config = dict(
    num_hidden_layers=19,
    hidden_size=128,
    num_attention_heads=4,
    num_key_value_heads=4,
    head_dim=32,
    intermediate_size=768,
    vocab_size=4096,
    hidden_act='squared_relu',
    norm='rmsnorm',
    norm_place='pre',
    norm_eps=1e-05,
    positions='rope',
    rope_theta=14100.0,
    rope_fraction=0.5,
    qk_norm=True,
    attn_scale=0.177,
    bias='qkv',
    tie_word_embeddings=False,
    parallel_block=False,
    extras=['some layers without positions', 'some layers without attention', 'local attention windows', 'shifted keys', 'exclusive self-attention', 'normalized values', 'capped logits'],
    init='uniform',
    init_std_qkv=0.0228,
    init_std_o=0.0,
    init_std_up=0.0228,
    init_std_down=0.0,
    optimizer='cautious_adamw',
    learning_rate=0.00182,
    lr_mult_qkv=0.4,
    beta1=0.9,
    beta2=0.99,
    lr_head=0.0081,
    warmup_steps=451,
    schedule='wsd',
    decay_fraction=0.63,
    decay_shape='linear',
    final_lr_fraction=0.05,
    batch_tokens=[8192, 16384, 32768, 65536],
    max_seq_len=384,
    doc_mask=True,
    train_tokens=137600000,
    max_steps=5718,
    dataset='wikipedia_en',
)
Each number is 500 + 40 x the weight over its row's rms, rounded and kept within 0 to 999. Layers, rows and columns count from 0. Numbers have three digits each. The size before them is the row's rms in percent of the matrix's.

# layer 8 attention query, 128x128, rms 0.0288, rows 109-127, columns 0-127
085:498561523552502431455516487468527526427466524598508517490500520516456556517482487455518514457471476444439430474481494567524521455507461508484553479484524500458509488492503518464530470569503524608569487554470468523524520470458522482435518569497572456540447539546494526506509470495619601502507537487496489550505500511399506586469513569535518493489487486519518517558520472478477448568472
083:534509491561472491492463516503509438546491547463542467479452466501490418487495378492545511520558547476498506430515559497525490518542504459465490533492537469492537420569458463472493515462430508503530537548578543557473456503493485431574453513526553493520528504508491419471484470489537444598460537473433549489499511495448536477494508506546457465476584473473443528511486425521494517442422
081:491535493482558550459559442483567566480539506533457571482535586450522512535555516516439527480525485491511469547573448522481460492507471518484535507508456507473474569438560485538538414517547594550568481475420488396504535456503532504442534506510466474511450481540513563561513530555529555469536457516506454519461516485544505538476475490499521548502476467554523463505486530489496545597466
106:479475588536467470533473468533544580412464493521463492475503496467473618512455473471514486508426505507476574542493463453478511490503496441549427544438428568492469492474580470493481485510477469432438585475508473505517534513491520518480499502566538486508526486586553568515464484536420484490492512519524477492455539529580552502402550485518535506508498473485459478433477504502509470550470
103:473452556520494489554493530564466520462453500528496503509489489481489573473430459513511514498505518462498599505589535491516506491494462547596418528486521483491491517457449532470515535484463441469564509530548495510491488475548517502489519500414473536540569480454555529527476503491431430468502545565534566547448490533643508504533578491445498525509537472512494529474545589513495451515539
099:515610511456545522558501508541452445512509518512572528598464475517471501472498537493492575519477529536479471528489511512517533502504494526568528453529465520444495487539543488487520561489514488515546450492479512518520505527537448424575419477515487529497554459483505453584530503514506529537526540481456580479427422488414389519551429511489535423497545489501493549426532531481510531475487
100:502525523549467562472492436505418508526507481515529509573513464509460525516476585515486491596473495503514479526558483499544519524499463558593507425451468501468562482476530545426499558481470450478605408553417486539520523455475466445492494510483472578548522417550508454451547518466511546487472523498484498455499481458446444520467475497521497504442474537522530490448501545483542510546557
113:525511547494506535463547498478507507504540532475508510497473456455509455464549509465501423497488529466488471540414471538586482410592492462453575507533526465537474499443536515537526496489516477458526487485498532484513488493528548442526524549547490457350531509492494469575533615505470449530467392548502528497486533480499500416428523458489486502516518468539541487521517563557489531512493
131:469529459503533471553483502525467484483471469519568496549518500593436520510436485504506571518520473530459475452542515466450537593434503512577443462489461513466514498545508497479488522532504498535510444538461456498524477517486435498507436427477517555610456456499478456451519466469502554485509592462492516485515465536438442589584448571552484462472508527458490505483500502436543457457523
107:505535512528459506561543604558468475401565548437513518490489459554481471485501474503477482397522510506458527492506500491494430488440519501520483471523415515492501540540543473445502484513463547502545472418512524524507467516503472422525461508418487439545449532513531460599549456484500511450500537496441549515479484496408469479562530502473503426498507494516469565486524453571446535530478
096:517562507492570506465501455469444483516507520516568532597508458505497478451535532490505548496505489509465431499450495532529492516562451533491570408516505478464540476519515586483501536477543503561579419542404482505526510493487453403486483467509472516456532480517484488468556500456594547531479471516497516506502432482427439521488436552550482501470505475515547546544527575508517470553566
089:546521540586482528454456462490516512493484497509493499479521545433540548529500551474460465587500501495485497478526454525472481505531508530540499481401488476458541501452552554519482540465515455454505529488500510489530536484474480498498474554554508531588508427628578479534496503484456504453556470480513498446461469532476484570451492445553530540471476487502467417392440467490543587561510
100:476477469537495476532515386474488467511435500583528493588492499522442460511476543551539507460471482522484499505490535508557556512494451483485508444474535477485487463550531491443493569512488499477590498578486486535506576469468492474431451494513517536534537521516411487415528443500584557584502501507508513503533493453482539500484414574580457541452500521491511517533459499509508427515569
091:427492504470432595488573549499468473527530417509478455461540437553461464551479500493443442481505520496519476508557518470536555437487474502560434571520562466482473493424504479497526565498477530441543522460545492486505467485485496535509516479453512523536401540465469465473425515444385535494483540473493488438540555534564468523486556509565446538497503511537502535490490516504553482486463
105:498571516423565507495541555502495524485554512477504559492522480536513583487519530465469589484473506500470446554455435543495481479485550472481509475547477514509505519456555499527524454569550494577431475448457496483518475576519509520590532558554491486419466474443514474571534575542423477456518492503493497501448514559455430529525512514493542404499480439501535447492524525448540519471487
084:537486524537488534453483420476515515532440481522539478602499476445483525470474518502572452576482487507458466506458536453509504519585477523556547470539529477520518470505503601456502531450562425443554445614455491478528513488497499464448509437537514556465528427534516476409524511470469507508476471533546517435491503482497474497428474531557470529479505497489562436498503545515532451502561
105:452504456498546490526495432446487449500456503575457545468499555467506473550532523495453547499501510501482455473459487624499529432475532502419501489479569471527481506533496396522508489536551486508518560469560546491485571568482508549496528533539518477566485524465485505537504450586508515546581524472531484570564426486575488524537520474520478500505523507475409479501471439449545537536489
080:495559513466561563455465404468499477532450510517555552563496530463527486477505555504488514597511512516472477486470576529526556531537473580525531459467578471512477489486495562535510504447515457484541413522476515501497504470533456496460517504556417561460568475468533483441567595466509499505543484503555489496507474478508453499508489509511484587520508551528504481440511599448531502556558
091:508533445477470544559529607536462479495580498416472467468467429551457472504510437492529466482493524512515447471465442461468500478491509470487500527523442548515518486557508471541525485523447570498437464425551460502464425519474478501561433505457512453488465533475482521510483491521440515524446504442415489446536564481391421475539492492469528489539505528483451541453510464448489510486430